Weights of a small GPT-style language model, trained from scratch on English Wikipedia: biases, tied embeddings.
Each number is 128 + 24 x the weight over the matrix's rms, rounded and kept within 0 to 255. Layers, rows and columns count from 0. Numbers have three digits each.

# k: layer 7 attention key, 256x256, rms 0.0433, rows 50-63, columns 0-255
# q: layer 7 attention query, 256x256, rms 0.0465, rows 51-63, columns 0-255
# v: layer 7 attention value, 256x256, rms 0.0277, rows 0-13, columns 0-255
# o: layer 7 attention output (transposed), 256x256, rms 0.044, rows 0-12, columns 0-255
k50:115158157153128128185113124149088127146126139139107130170186107135132173064069128122192128154159086136119127156118111091141127080086164168185175112116152144132154153132135133120162067150169120110160139122092077118138132137105060132103113118129146189141115112105162177102093133118137123101126151135116132098117058121129198106113183087155140146121143123151113147122079112102130064115158127176059125170138129070173128122151112158109116187112144137133113143142105122195149133163098091140134144136141126069161158117146150125148146096126074101169120122119193155116121130166120094205142144101146130162072092176069211153064126151133125143115100142095116102147143147101119141111105119113114116117080165134132132133189120066128118098168053095070072132092166143124121099172156120
q51:154106184120113096124099158137072107097162093121113160134097136131094134116153100126125138140121109130135126100157159119115174159107146107160136160151119124100137124118128132156093159095116122151123142140114101140116126133127142161150185155096144131155157110127110153133145136169142097144156114107113200110148116134160117122099136139076132139118095173115127110113105134124128087125149139113144126102133094146130106106107115120118169137127118103112134141097070135112098095117127123141113109155139109121145183119143118139128144125139146120117173120137136133078129111130150106135123141140139131105103103158142148126118142108123095134133123085145127102176171101131163125108134117092166135116101144082139134141078144155123094136145122141153123078134146113143144123155104126
k51:133103157120120123140084179113102091125161116120118157089120091084136107140148105130138134156103128150130116147117156117116116161111154122156150171169093115141104104128160112125135132114170090153111088134146122154105114141130121141153137184116111116150102107152130160146118123098101167155141088108085164148104149146127129098146133104097116151116147165106105124117118122146142146175124100150120148141137123096119172127113139136134105120126091078135111136126085129076148148148116133147099133112126131144129169097127111156141138133145141147176142162132124167124142096130150103122127115121108119129141149137140115163111175118132134134130115136109114138138131119105146085125132121091103128135157120110144100121090136151141136113156118163140187124137174125133141133115086113
q52:085120161116124146148104129147124149090142102139126059099188147104119141091161100128168096198159110116157089101133117102142069160141070146152131135121169141108176141102193196142137166189139178132140125134198093096084117121136073161107081083148145131134090106150106126099093082117015152141168088131111141127118161101117111146134107175138154119149160121101128118186149104153117079119101066087060070103112119156105123051074165133125094146149149142120119109125171135137150134160120146117125096168111107201124163196121105072105093082083108107116094167114105164136119138127122151130193170096097153191146157107101147200117140095172140157123156087080115127104164159107116135154175158135097147122186117063151170124129186169112106176131177151121139133124139128106070119118122113
k52:062162150134112152125135141108145119108153094132141075111118199122140144122138103166116113174111067101074041091120071115160099163147169153144124153109167166129185145127146129103142144180144190137140103121149083113098100141152099164187086142148133135149080112113133123102099093110079142151164139164122117099182153154160113124090101170167120128118107080114119141144195089169167060118109127115097107141124105139106111082090119184110127164120128119118168094126180088184138120120135112142109104142172085161146158196168121092139086085114113143108118200093123103142130154169052127094153097129170114166162170144098179185164157121121124160129146116130126111101130117115109126119068158090125109081184151057176149133097202123087124136122145146117120139165163130109080092142107103
q53:080136080114081137119122107126154109148146116133172095138132141100155138077109122139118116152116126141138149161110151115181119135174100130160128140155144136133120163135110121121124128153117111126111143165163119131124142114119121103162148135119150090123139089147103113106109122140113158092145168165177136117212123080067097117142123173111100109123151123116132101185124148146072089110174143135102122086082119147136111116108151084152146102176143184110139089094105125181082103126128059093132166187101113137150112143167089149130155125065105105123154131139129152131157114158121171124142138156106108127095158126108161113152109122082173103120184201099100149080071155112101130169141134103114117121138101156110151135137114129146099123151136128115139145135113111054162113117149109
k53:061157128140087139074136126178123120148133142122166103132160143106169103087106166134095068144140086108161134175113174096119145114176105136142105191142165146107134121098135131124108088210188134136129136161133122102122155141128090122126117127121128118109126075109166149124144133150097186098169145126145136114160068101099113118102105155113147132104132089144149129163126169124139072124161141123097135176129114103180143118072115172159126113133128159144094155117143122176083149157149072149120152117112107170102097154120129125095134124125103092156137115142130130118160132150123127106130126144118081096111177147101170113112118133081146126117151127089129138158123150093123099109094144081102122084123098176111140144078125134156097130147101103166136167141119110094121134133091094
q54:171160190126175143107117132125137151159096100114127121149137112097142144140144125100116167101129143107141125103133161131112051042115179198099133106138129194152144102149167162175174153055073060104186087137121133090124111143133151125113116151131163200175125127127169173090088136113096145145107141124134141187131095107176142119137129171115161144160166148103078122119111125160150164128123112087129119117134094099055135147105130123179081121132064118135101134149118182100167078092153142139136140114117172131076154147101119088126085130106180071105133126117104124135113099140093168138109111128134126100109101091126167146112117116153132130138118120119144106177146132056119131083130143136098121131126165135154152172124141105149115101127149077100136124079096053152115171108109204
k54:163120154153146151116113138097126112169066130098110102136157099113193160179147113099164138114123101176140109135120143153125086036095152184132131089099094149112111143170130139153156129120045088121190082151080146135141133129143106124109158107135143130148091111173114100081148077099137143183112202125097137130106116138205164129183137172121184115183112122153070156095089138196149178095072148148096117143122108096104107122089095120143129139124124112078080141149119127093141097098143150137125128108142131155123140172104113102148139168181171161151150144131137130141064177178088129101159124177144149083137112079125195118126155076133155179159121150132166138135142128100107075108137165150126103136136163105153100174138170090110126124134099109074133085131122161121121130121136153
q55:105101130115099172152161098153111154084121122156135142121174141114112117158120088102139156105064132114151118104135101122127146125143149098087153131120179097144071107162122100091109146154137131148118157161152082095169151136124106154126192161126133155171093130113123152134109109182117116136150130091094138056153088121179136151075080135098073084136141132107122096089143116148158111126131164153145111183117156153079079161104103136121142144104166155096122131119153168137115148146113140085116127141139147104122155108124144077135112130104087143080119116125140097165126157147117115112126093101178168119125128132060117086163140153132075150144147128079182116142111132088155136155184131140182130164111143116151134138102137124159110159152106142128111133157139111104103112166130129
k55:159112112106128112153109156126074142133166137135100133114197109101105118154163086128116161116075150125156110093167166094117085172221152132105138138103161134126131099152115146098120112142161129127100132172155093093126138138102142158117167138085104146148067111169129128115097099120109070068188104117092151102123102125148141141098110115085115109123159126118111165129123137139147140151140124131131092150158139127134081187121110157119081133158146103117131156111131141086131146138125143116127146133147133130119102071117119130090100117116095136090136123147125110165123144156166116099107104112163114118139166095138113104145151164098097153155117126137123121170136128108156126154177124175182110136150153098154124146102129126143132118170149153135129137157167123138124078139127089
q56:078083129164085121144078098126112066095078135129119085089120108129119138132143095156090134145135129126123131111110126175107189129139108101111141198067140060132219146136167140121131120120156083100137108067147071043119151196096106126132110148087130142142144156151153142138100180098137182164114099143121127144114136103131127188127107126154096069105182143106088127094103167093145153145101082143171092196150111123129138164123136202133149139157084126176099150157135159129157104112092089134212095137138145103180116095149146142130142183177164128165146103162191100107169219087047155107128107164170161158079175200104113090174147136059128116077083119063117116143103134132121168148138183104091157107138115090115106133113087141137138123124093176133131091111157140141100125148141105
k56:134074079177059132143109100119120096117083089101114149093114111163155121195100068141105158118110149120128090121101097144070159166159140123131153078070103064118159165114137135108165135173129111070165137109139055093143110118114148161100154146062130165163154123141145092165105135130136181163064098144124128119110150094131144145132137112140085100071187142118090122120159197100146146149152143172177079158137147147100093160119086190143126155131071166156147168109136136161129100128106081185197105135168124131153112102170144102127155130162147115147149124146146127094126165070088092106148126163111108145045152166097072116116136170148104118106151155111103142137108162151126220136135153130129124096131158120086079164138063115080130116072119169160151114169099158144111121097181076
q57:095122124208090120107158110083045158109164161115088127171117175177107067139100164114112140083127095091126070104065153163158110142134119092090108102148151135120128109099157139127205150150120176144112127077088150090174106131076119093116139148136151132176135132120184102143147116126143134083097133160157154142173095129176107169156148133108121109161203133135109091127124123104129190123179174121149117153182171156121175119164055190104150137089201094095135146085151120106179122168110132137137166096127161136124089093156126076156145170130136105142117102046135127126095083118085104175120128134107104121178119116105122129171059120088147116143078108084131112146124091229155157098111202143150143171109073075082140093130116121113107177138124149126106102134139084119112116152128154
k57:123146100122112120131142134090063146164137176085047108148140141137166119120140143122182114068120121128119094104085139180144091134129092110145094122122151102118127147074130222122219125171109133147136115112077173118066096123119157151083116117097088102170086154108168159188191055108111129046100072151132150153150146114122089175175093151103098109128179113141141107131123134083148163131158154094117103151190207160116158164130111156091129192152185122137100173113113119105141107142105207097146134096106155143145077116145111094175156154111134144160130112050132138165110139123108100142084149144082128154197078108144125144148127106145125126117078114125097146119119107195130167105134133140127134190137089086109143111110119148135137123129109157154120112156099106133144165087139138
q58:106134143182117131107144129145134093116122160131150147179116125110127105109095158132139094093128137180116085151132126122115120086116146196157112125104141078104112141101118186103151152107186063090122119135109164163122150119127167123132130125150122148114128108138103089122084161173170136204129152100123129152165189117185092090097122162119080129103081148096054185123191068146120106111171147080138119123067096106173132072146051068164181146092166160160091178170155130157098119084141097157110152151118130174119086110174136097151138142109152169115124218117124133141073136125098103148058147151135131099137097166100153164107113083143167136158089090127110167105149137131112187111104104119168142158105126072134135113069182095170111115110143123126141083073143141195108152152114134
k58:072081126158171145147121141099112151153141176150126162126174129113120121143079101092160114137073190158135091140160132081109115099099130129139115128105128081098112127098121156101156129159202149156162120121119205158124076157071155123116149147129142127102101100144170152135128140206123114194167153128102144137134168121147107132124104105122111163131098144118086132110172083148124106095109121106113161136065111095182128020090099101146142163108129122136083142146094115088129142139167116109133159127161128172138039099131161135110168146106128176129128159177133134102144093134154144190115132104134115134137113148134148171044169060146109132161109140136121147122124109116136180124146125171115112187133129107100118101096184107150102101100121152134137077074155115157114114117129151
q59:140116102106121116112136165118143135125182166117139176095136080153163117130107132118146132120142117165069174174117097132038139136142159122138141096134070104140141144150158088152133099112075118141096159155090152141114132088152158166181155165125114127128160098138092136156142134157129105139107101129095153102128147106198137142144106129092133113104086126158170106121148107158138094133118128166108161130110125080133146133088195147093125142118078132131112149166089110126109172076184101164082024155144122087119157151136101130130147089126104121132146150135127141071128090179155084149099160119130162181088097124099115104081151137204126146105137163172141114163143094117106130130123101088107135099140119164163116135149129159137126086145179149178139177136136141126153112095105121
k59:102099129109118122102092141117154120089133193127161127097110047111101109126132151152123142150168167136090185200108107160092140079150111107097123143160130142157149094168160118094104138113076125139096132139127123116136112117147125174165111133165146167085144140172138148117120198105091092092111108128089152140129153136178162116101127126131163116155119157138146127123122104152112123133135107151158153138094098033124118151098175145106099170125041121122097132179158129102146174113137135139049124155120094105113173132107115134134115120117102110168122147190145174124175100138150111114125109059179146136075122105096088100133139142161121135123110149138145104132138079112141106161158103078076127146153131168176141129155137163132131110146168127114155162066149148136134145148107174
q60:167096115125118135129163095157116177123194113162179162105138094097143118102136112093102137087088181159143191143143161112153123119150135180093105087130094130124098112165112104116101099109087072123059183156151105104089164118143140107154193142080137127166116135147114148101153117181088114122168096119141153101124092154136143098154072175105098083139162169098157103095093148173114116117088130150166097148116123159115139108141085179184114091131146100105136151119100165070127137139139107089143130115140162102137145113116134123112116132107118120138136104153085106124104133124134155124127124110133122141129141136109130109163109182085097107124131142116125113148142125116085124123127142178161135127123103126154133165132119164131121183175184144083114089158102143131102127112110097
k60:184156132155090137128178169176113152106142136136139128113163074105125162135124136109073162136146129118137146124104138133106104135147110166158073156138120149115131120190091113124105101098104084131110147151104110119081140125115153148179207085077116143135115146113095151159138117138063138103167095121135148129091126129153141126109093177110109144082155128139099138112102154155121141133148128176149087138141082127129146165100037155152086106149091105113152115093125173098137141142161105105075129106102110103131121132136112098152123140118161079148123087156116133168092097153113140092148078111135128120152180127145171151146117195096094144156135150120138159148115117124093128117143133146121127141136129105153134131088125131106150122172133094099153119146151146164141152139145114
q61:136124094148111144125146081150115173085162121154117110144134106115171129119121075129122146120116138130097092119099124166129095131192161142106115140105110086121167171104084147120085124103141115097148166139135074123131122105110115110134127129111125162206152166126122130155121150177158138142095140090149147117076089118155147110134108119118144082118187113151096117129112125125142126102145139146139117074102142135096116132128139092111159138170133132135086136071142155133094110098135143061173123106095134094138142112126115146123151113118111105102150121115153116088101177115093139135092160166106132133107147144136106137152085130157112148124171167102165120124127161103107138126160084150151170120122167166148164189088122118133127102125150154100144122066141135127159158150141158
k61:137116087153114132154155152167149144132137099171108131135104139105151143162124112132088121127112131133154131161129135110128114114206141111184124148126096111089135106128071164099093087176138147108135132131193102105192157128127097154104119129124127142164124129126167072144168147151125134119117118100094138122131111154134185116144107126102179136121172145113142143136119109132148118145151122148140111123122134064103122118130116111170112113147071106134091161114114132124116099134166161100131117088112125124096144112124142085086150131113154165142132144152103097128120138084116121152137126129129140129123120128133099160091114131155097147167131158097132117135197139062047116090175129165138115147138116117139141164121112128107154158141129148116096107083119143119108139121110078
q62:138137162108098126169160173153069135129124157111115149127113099191094081112130102140149176152093137051097152113124119119117118162119186091069122146146047188183143154146132080044096133125134129140101147104136123124137112104116126149114176149113136151155137145090086148172109147136150135130080156111134120089088100144155137104085137117114119084117068102113172155124092100107136096110113118152137155147158145134116101164180147170101146187105157140124177118152171182136123176141098165109080105093151106100102191162122191122133139113148101090136136137184087113140141149127151099159116065090159123104131133109121124107121126194171066116099145105172140143173128097121097117098147108102150098132111090131224114134058143130172177116145126119201120149162132129126103097154088102
k62:156119112088112086125135148136082096161110145139118121098150098146084156139171151119145170134103166120071116145155173125079065187149169111094139133162101162162088144182149103108139120086108117142111142148116102104132141109127126136080122116111096117126170179155106099162132165086114094078082157134100141106070115137065192080136136076107085098174110101081153110095118096143127103155100156121147150102125186127145134155209157138108094139128091103080155104118146107111120151135118196138099140134106139112110161110130132208136117110087060098101166134156118130130135136123150178191159125096141122136084135131130050121144144173117098155093133157156118127184089100092102129172164087177135135146094089156209106151160156141159186133136153154123100081145124160132156127109128098
q63:108129136155172129130159153140152136146145204143153132114097085175145099123150098132164114124088076129131120090149127138127102135142094099085149134083113145135129171103161139098139101139155164093084118123136097130126149152194109115098187077101133129159118147072110087160084169124134152178070168126107112158131129147140144099044131107124134118139055124144120149161125098115156138095121117137102142055130164093156142126110157115143128142119126155116105146129218113117118076155089114193110205127062121162104105157149137111135111090096132147102107156136117092131099131195119099216169113112118153092121156123110117109084109100175124194089153156108089139116106146139089149107115109148166140176096139083150124156139157108139134150146167177114144109032127165098105106117115165
k63:126092102154144131156158136109161141152159168113170141140112135167078131183142111130139126125080081156154152113195166148152096134184087099133140113127116142112119136118129137120146086147151198154145156109118136086141142151142125144068140121147155128147162116107149128147137140154142094163085132176125138116165122180069121117061135124122136168148097117128162114159160099108151143089087148081108141113064167106116133142083123106099146133117119133109094134090195097137092094140103141136063170122132085134141151122106155134169092073110128161111139166144123121103102081134101178169158121070090140068111171168122098121119174119162167140117134137145099136146146129125070183186133092158141133131093132073125123162130205105150071117168167143066120076071121087167127094114100112
v0:121098086093156120102093129130092121133106130152139118060108120110203075150128115124111104139110120081118124134145108103071117163074119155160120068111087146116110155108148123100135132096135138119121136079143113154119127139158154124146162139084134140143133148135128124117089146159147115119106147167110121140097113154137101111159155124143131148170124063145101142156125096140137124109113108162131112161149142101132111150162137130150118108167124148109112102162104156166132178127116136139060195127150119114122136115142124075158130132152135154140141158144127162143130076111120140125117123122156078140128132122117133122111115076135098113155116114127122175140159134175138122104072170113137148141121106116149121123104149131121115133108078138162124133132133149167110118149098140
o0:105149148133154142168162081105131113131144122082158114213094161141102124106170164174131156126119159140138153129137180125164142136139167127131087161130131176135153086105093097126118149166140168121077128119043134146130152143139106105122116110131101151128152155136077089111147118120094135120157122147126156103091121085105146170122143155123118120131137135135155119154162116151135150124126125183079113141145112142148160159134143085160119172154131120136182133103153083109151107120100106108141087134136095078131142109137135173120165121141100129144078146127158101106091139122115132111116113110055114120124140118097110131125149146082136154112114108093202095087118139106151116129135108103165138129106163156118168110142100157146178158117137123134112151121134132104134119098138109
v1:088090100131136099147140124086130124143168121113144158091098084124082132116170118114125092137174181131103153143140151144096141099168120171157113150116122124076147164142076141127169137153119122138145105187121170139136087117141118154147118120150116139133137108134149170117080121176112125088118150155154122164142157150096145141113131149123150114136185176087097088130138133110106126065158168120125135079145164124074085142115101136111092105119125111110120141156115143187140087046129115106157130169189128099120122137162098102115150122131117099130112143122160085118093088109126122156109134115104147156137133114141149122100106116135162144142118127176133080146147141150133130112128078113161099138108106138133127117161143116132140147099111155094128103135121170139131170147140157
o1:124148107081141113104143151174168174099139126112178123141156140163147106153080116128118123123111136141139139149153096147145152142082128080126135108143150129129103109152178136140088080105157137148106143066156114134127147194158145141121082124089122102146135149135110101129126133092137100130134122116151119110118112159139117093120126149167159086108079120133121142164171138084086141124091099094131159135119120147116138165103173149194109143083139112129087128105165122119118179129079138154115135120098122108150166128189161141139091139088152163175096079167095115139093118138155130118132141161130128125148114142148084162113148103138092110122148107115108167130110164117124125148184142159099118122142146124144103153113073154131078183142137093161084127119142092154122104186123136
v2:150152116123158098076125159126094150141121120116095137127159098105146127082120147119090162122168118148088080158131141169136153104109123097165123124169142140163134078125190119197164136133109113132130100123151110088112090107139097109142085116169161104129142141166153110115149115153142167114148097135100138188152122150127086138168121120137104117142142144103122109154125147136106150143093139128115132142129067110140141107173108111133114175121145100171143132133113108134129210148117123158109131123134150164138157081096119102146156111112146129147123103117138181139184153115130116081124121165124117120102130168095114116176126131075107098129118079122148131172125079113133088106125168095130153090148085098148103092148057139125116100093090102106139083135159127101112082126124141
o2:080147148126098088139146106136127109081142150156165149093105128107162136151159108129150114149102086098160157115165138098112091112125149129074142092121126125088170133128030133099110151122178149122139115166097098162153143074124123175134151114070114170158139104098110128133077159117122131176119125135146121098132087107076163121104143149084118139158139128084189152088116127156142107111137153150150107161155149140087123117104139139104134093166104133079115161137136129137091075134140111096119151133115105110145097176113161119154079121125127127133131170116132109134111114125126136146133117088090086135160142101156108131093147175171160145128146131132142098106136133125137115117110100127148132185086149108100135145099216151168140123149162161142150133133080158150084131133117109
v3:128111128078122134161104157140122160135160168127109102103154152165121075158080150186141093120158143130181160107115173121141112122111099153109106095172133104148135170116124129104131134184111088107085148078159165173114122146170113129117123155078124154126123103116124118069083161122137141103156159136082126085117126127154187116126131144131089117165132205149150102157121139128143124157138146140104126123114135153157152107154131145128132134132141157128121153119104100124132162119135074068128143121175108134110099158141125151067084102164166119099131053138076134170131167091074120103088180168132140124144058090105129111148120130123140161088108123144106090133158156165155095084093110148125107112140149111150122139118154160104137108133160127117142124129115075145115103114105100
o3:120106107152125115095110116146104086133095123115170132116118154103185172074151108111108169119058092181119215116155123179120167114152145106095189136138122084101151094146160136081132139109129172125102122121145080108143163135112091140095102115137130142149171143140142146154117116101140080095117171142129106118179103167111072139148122152171158116084144088171152152169113104141191185132080133117134133129117123131169097117155111151150172136129113066180184086133127177106132152089109122124102125108130083148135117131095076166116157125154147147102108103124167102105149124137150145140123144108083117131102178101162139113139130128124111125134151146139156109152117124169107172085173089117142133114111106102111090089117111105160084124143102156145145085127133087148123144088116170
v4:182133130104130135114114121160142152098159131098140099118092160167122114169147172131086122124107126122147118080125109134180134116094103135140126142152116090125155131128118138136096115103099147178075171111123154126149125089160114126105152121140090126041163144106140143116151094100126142091130099133131134073155115107084170123123095192120112160113113145114152124137155156132134114125130132134112152180120145143102147115127115132140123115108160111167135109114114127096141133137114093130086136144175126109168140131157142126146123104102132119144115133149101155111134161128129124112138106127138145142109158116166109164149122089119112136156158136178145082122113139168092131152146108128149124131121114166118110109141134152090106151147166158142154112132150131109161093098105098
o4:135134121128089135111119127083095098163111122168102122142163092070142149086113133173039111139127127140166152123132108123101113106182136103146129104121156112133127101116156138103149108128157155131159108125111082099163112165130095113121124130118164181147102105159118130124093116155158102148140158124115153142103110140107087153157120099148151077092111157109134140078107083135118120150150110130170124119171143121105113138122076093143132132133083133142079136142127142178130139142148149085173136160148149173121130154130118124113119113129132200147155106129131110133097129102103096117122139095165145122147107117101141149119148131142150107156098153130112127152127133146081135123153105131129101133153155101152154102129176100116098131125091110091134138134117113169146129151180119
v5:176129161182144140148138110097092157131079128147131122101093110131097129137139158137167089102112123179134158143175121117089109105101141135154146127138132116182109153155139100067115156118141102112099172116137125154165146211130132119157143113091128138112129167104071137110158141118146120075160148135099118161117123153148118142119124156127104149128131154099085102148140116112184126146133140135122163156138135111124167114124120136097103081178145118057146144122091156113109086125109111138127138134123090133090137169085103151162138158144135140109114136120149126138082134156089146097133116141129126101083106109129121090077129144160148153157148105140164124127123129160159113102101111121133143163123125113130124126115082150155120151084075128141171187128099109141157124123110121
o5:091094107126130082095175093133110167105117155156124092110104126136098109119108061104161128118158148107129124070108180096158111153137152155124117127129118144145163096125158194118164127141138130092157079133107122123097158116104164113088106162137121126146119115114124148114136125171132172147131137133154126096131123130146137175126108102154148121092138121128160166127107143131116114138115131151137133110096102108182101142087152110185151175146126178191114134096149054129133159133132155101143157093141066170129170077141151106066144116132121136108112126082153105101144153170102134164124163090127111154159117158085098137151143116136107162098133110099152136124100157111121121139148141169122129134128127131146132139132144100154149091156147106165097115129118118157143105156166136
v6:106133123167091138096168145133154140120153193117088112124140122103125134094133086117191079138111125141144065127119095137094120126142140099137106102166118118124123130148138120155168119148127122116116125132165116133176124120109149100198139139119098103130091088099148140184134144168199128144156088124062125104090082133146104118135094137129138146116132142131150148108119146148168107140073108112071091108139140112114159149162154153132105167163150126145130153137112140178145187115131108150138106159097126177123139128113119158133105118082145147107089159150130162144135132151161140112174161130130078113146076148135087132146140133112146123103068141192174095066110113136119111158125114122115126151154155112125127108157114103130135109133103119153118113151154128085156135132112118
o6:141127088102160193117123149102095138118070103179144145110121171122115141127113177142105138155130108113186168131106135123095131161125118134088145139148091130153123167128109123148139111140099156100138098175114114122129147122137159099117121155075087134180156114105131103099128112100141160120106121134109167114116110136090131163099177140093120140131149131098128168126110162082118111098103152147158141137110195132096125102111132166140150138116113122139136126111138095119101077118121123095116163086154104119173107129107163132114129126140132082136148122104130136120143127152159140149125074142092110106102159111109170090159115104117121119164161084148120127143162130131140127087086173126150156110077123194106087140101160158116136081154145169138151144140099103163121106155144129
v7:141143149140099115123074117116125143090144121139129082103144117118120145109145104135165110139139110110137117122138130133087098147140161191113144130091155147128113145140124116167091098148134160101127148153099083130129121113153144185126141093124111129132133140088094137156168090115119097121083112123125141118141086155137141167121105115132175135098126112097142096129162197149153162113105129120127172134175123123118174103150144177089108154133111120127125137128148098127148133113141138149150090132117154101137136137100096137129112158113135140122102160081122071143112079143100095106134109126068107144147145145105165100090186110160116112070139138129206071116137137151107149125126094147126166178117144144108150141113100119109111140129148133138149155125117121127135160118099097
o7:119142088169135121151141164172114136142075114141116161120142139125078103113102138113110136073091127116174127156114122113143149163148140143125120102146149121161149134093161145152171120124180113103180127115141153131123151148102171108105124118120116125120105170131112112138127158169180138166146127144151132150112109103107119087082145151109117128117146090153076117084120098107116116167156159131109126136081125126147103125136173104120140094145141146124138109178128110093079142132121159125116175122128122150127115110092184144110161108102139145108173070135132152056126177147118132135139087143167120141113106145146115099146116103100113106156102112186090157129100208143120129135091121116172126086088120137151108095108099134136122132121122099125123114138128118175126133135171108
v8:129154144114141118097135143105121065154134142128144148125127136115135143153160159146157140116074127160141108118097127165100182130116161149110129169084114166121051112122161138135136110087151095153160129134142146150120089141139110104103130179125097128123129104102134148120117086111130140155138113133095128140083115101128137129111101138130099205125118137142123141124134104095198113113153137158164120105120113065128158180083146136105109133107101117120161100143137104120156111110114155116116106100148144118101111161118158106136143127163196096086186162121123160184137125089139141127120118163137139129109083156104095124106109127104107152146131128079078133106136148105120124141124120122101137143118107118135162139124081120097110137082137150129171150170111125192149175087135117
o8:067167071169120120134101119144109162107121160151113115121125153107101121118137129190143113144130159101103085165131119138140094133120099111120176120095188116103168131123089087160126149169119129127154146131108110104122136124151157137151111094148106097141125192091128148148090150151117106124124149151118157140127124136112133135107151123103206107131163114115130122149154159125144096162106141146102124122124165166107147139148084055134119100126117153133136121115130151157111100139148155111107127105090131125150121057087139177133128164142098140121120158144114116141147127132130110124143149092109150165115111116111162156113132119136147145073185150113126119141098134112123111114117173139148126136155124095139075135150143101153214093166124119143100118120193151056150098173143113
v9:106125110118195132136108164147120107145165060093156160127124100109214105133102128144132128135168133149082171087125134162116150134123105107121157116141100130102127131152139147159076104101083146180144136107152173080139108119146154167124139121110121093112161137144112104090120136086140105102147110127147140127102136139154169175143097132117087083101147185132108110130099150100125093146142157122166097129066108112162108121131142121104116111104142110134087110124140137137108046118108112151138095114096104148145129115196153115147102111198142107162156135087190134110089119135153148147093117131151180131100109110111155146154141164132088118116077179146087096163176113135122121102105130128095119101128154161141104133125137174128095100104125168121074139153077161155120058128127120
o9:117163167147057087067138087139122104170164170155105150150139147129161132091144055150133063123118127135132088126164142089144106095154164135152180142126165139084081127077105104118140089096134133134074137111136142172102147108129117200116130146144161165149124108114152086128118138184089119126121152144115138152151088103101082079149168122111143119144076144143098161128164079117124166104118146119085162108127153122138140150115119146122149147152133127118147096132124138147113149111123124096098149139155147112127109109123115181157077146089095136146075136107135106157155144119159105156122140145117133117148115080116129088121132118133180129132147121131098164159116142130117138154175148145106118108153148106140134116112105092125143173152089070137150102129130133104087186125118039
v10:115154137150113128115135136078138087139107151151159154159122112106199097124133146121114101112169098081125078126196126147108112151089156154127133119184102136133152138119122134124147131104092161106180130159098121082130167100158160179092126123145109118173153122124094164139143153128163121099119139124136136113113140128100078127145101114143114139129087119088117094129132124177100117083125099121119143162141075121131109098128124124106175125151123172186101188149109093124149128119151135144132134120154109117128138139158104139132083133175132121133146137140103117112117101092157102105158129127124099147115136103101134156114127077152114142178123130160129141136146148076145173150158142097094146159136101127137138137123107205143141105130126141112118122146190101118073107136115099
o10:106134098070121113157107120125131154158120111114128103084155143111100134092135164172102114119118127137127131131111165124182157138143151154096100125136172142155079126113107140092114119147124152107117127096141161140135096154137125153153146108118108142116086117145107110120164133147120112175140131146145151069103130117147198128114107152136134123139173078160103120097144115147126157160146152177166140148153170141116128155121137094095076113161158163129133123128145111115158127129134181123154151078115190111123129095119161104123127128106122135153119136131152073133146109112119109107075165158091132181148142119172130081124151181085152135112085126128152105119099120135135124128080128144138112104113108156114122180097134079066168185108132092156141158100087108113157180088115128
v11:152129119126133116134085109155155092127154174158178147138131124107088154094109128125152156118166129194122143162144144153172112142154124174151151137106126098147152133118128122109111133105139101072095134156132122148128101145115157145115091116110122126133124115094131125140131154105074151126134130122134139172166121067101188120066111139134126126119194185139144147105105123142102150149131115100124172127081112162127112117169138107109140160111140113177101134146126102158136116088113093114129116126106166114108078098131181085154132134098123126115154169136107121153133198117085139109072098117106131108142132129144101105177161113160200111125132125114165158164130145098093134188147137137135130104154179104173161154143152139108120149071152117114130112113109117138135101132117105
o11:128152133127074116139131117132136142144130105137075057140148157101155137138121146103139119146161113109101134069146111098099122113123115079108148107100138117132144131161147180110110165112131143157105094082145158126148150119144125106120149151134134144145131167098157105160129146117116105110081136120155090101111127174138124103148120124166154151124158089138110118124147132111112104121128105105099108175137109145116128181128127112107151105118095146081136137130163113127121146147137172197153122144141155123125158133109151164107132123099167095121100099097115074098143074138175073155188174111121156139166101125172116117127116133074121125141098125132063099126150148177157109126114120109085153172145130091149124102189130132129117073115108147141119132157132147131151162174089161
v12:111107139149090159142153110117149111129142191153151113098113124096119089132137118125118153135153153178096142131124120171127167160138124149126140160165134176110143114162201163131148134126140077115097144115163119112147136127098091120164133124125132136112128147160130125104142145103128141102070111122096115176075137101112135093143133119132103152116122183176136167104102132144140083167098116141126109143103081099151098148121115123134109129070138133154132082141166118140163133136118158124117079110176138120136133137110117096112114112142135137148155117123136183125116097106186067117121130130139129114095137162140146153138162141138093106097082111152074130110129096125106080156120119077125144110129100111142102091130099098078127138085123142158140155134132154152121157117196080
o12:123171134145132124107108147144087134154082107127076132167137141159174186161118131151107123140120095112158153123072162090187063080111082094134151127061151148116126091107057131123098131126107114177134116151092104184102117116142173170072138123154164176142132119100122106142113123160121122104123140145125133113168122152148131135090143164109175113153125095083117164144148107087134150117162169139141135135134143171089150139104110114114121131138144107085136180116105133115126114140112111109097140134095147162129094082138149157154140103141118130111119119108108107157141095131086138106145139102101102134139108123097135126127140121127120127123156149128156133138147168142135132094119133152134139148154108137101153146097168143187139121148093150135138097132144104123115134187095141
v13:082108140104131159155131145103111132135179132119146137119150113128134127144069092141109122106162142110118127126099116138146142150069141111138132109087087174111090118156124140178122109138099136130063130169124119092121162080183122152144134122183131141138104121185119075152107145143162093091116105118118123101088127131178096148129137117120153128164125134121152111132115132160125087107161140120085135110130195106142136103108097128137157091128156133101095090098150109073114089142162131081136090171127159151141153107164137154149162190153143124147090129106140134105108116150157140119173120113110141150124141165078128152183131178156113115059117141127136093166103135162137139118153109112148156127114139155151147135130104143130145104102141140117136099129142113136093134157100100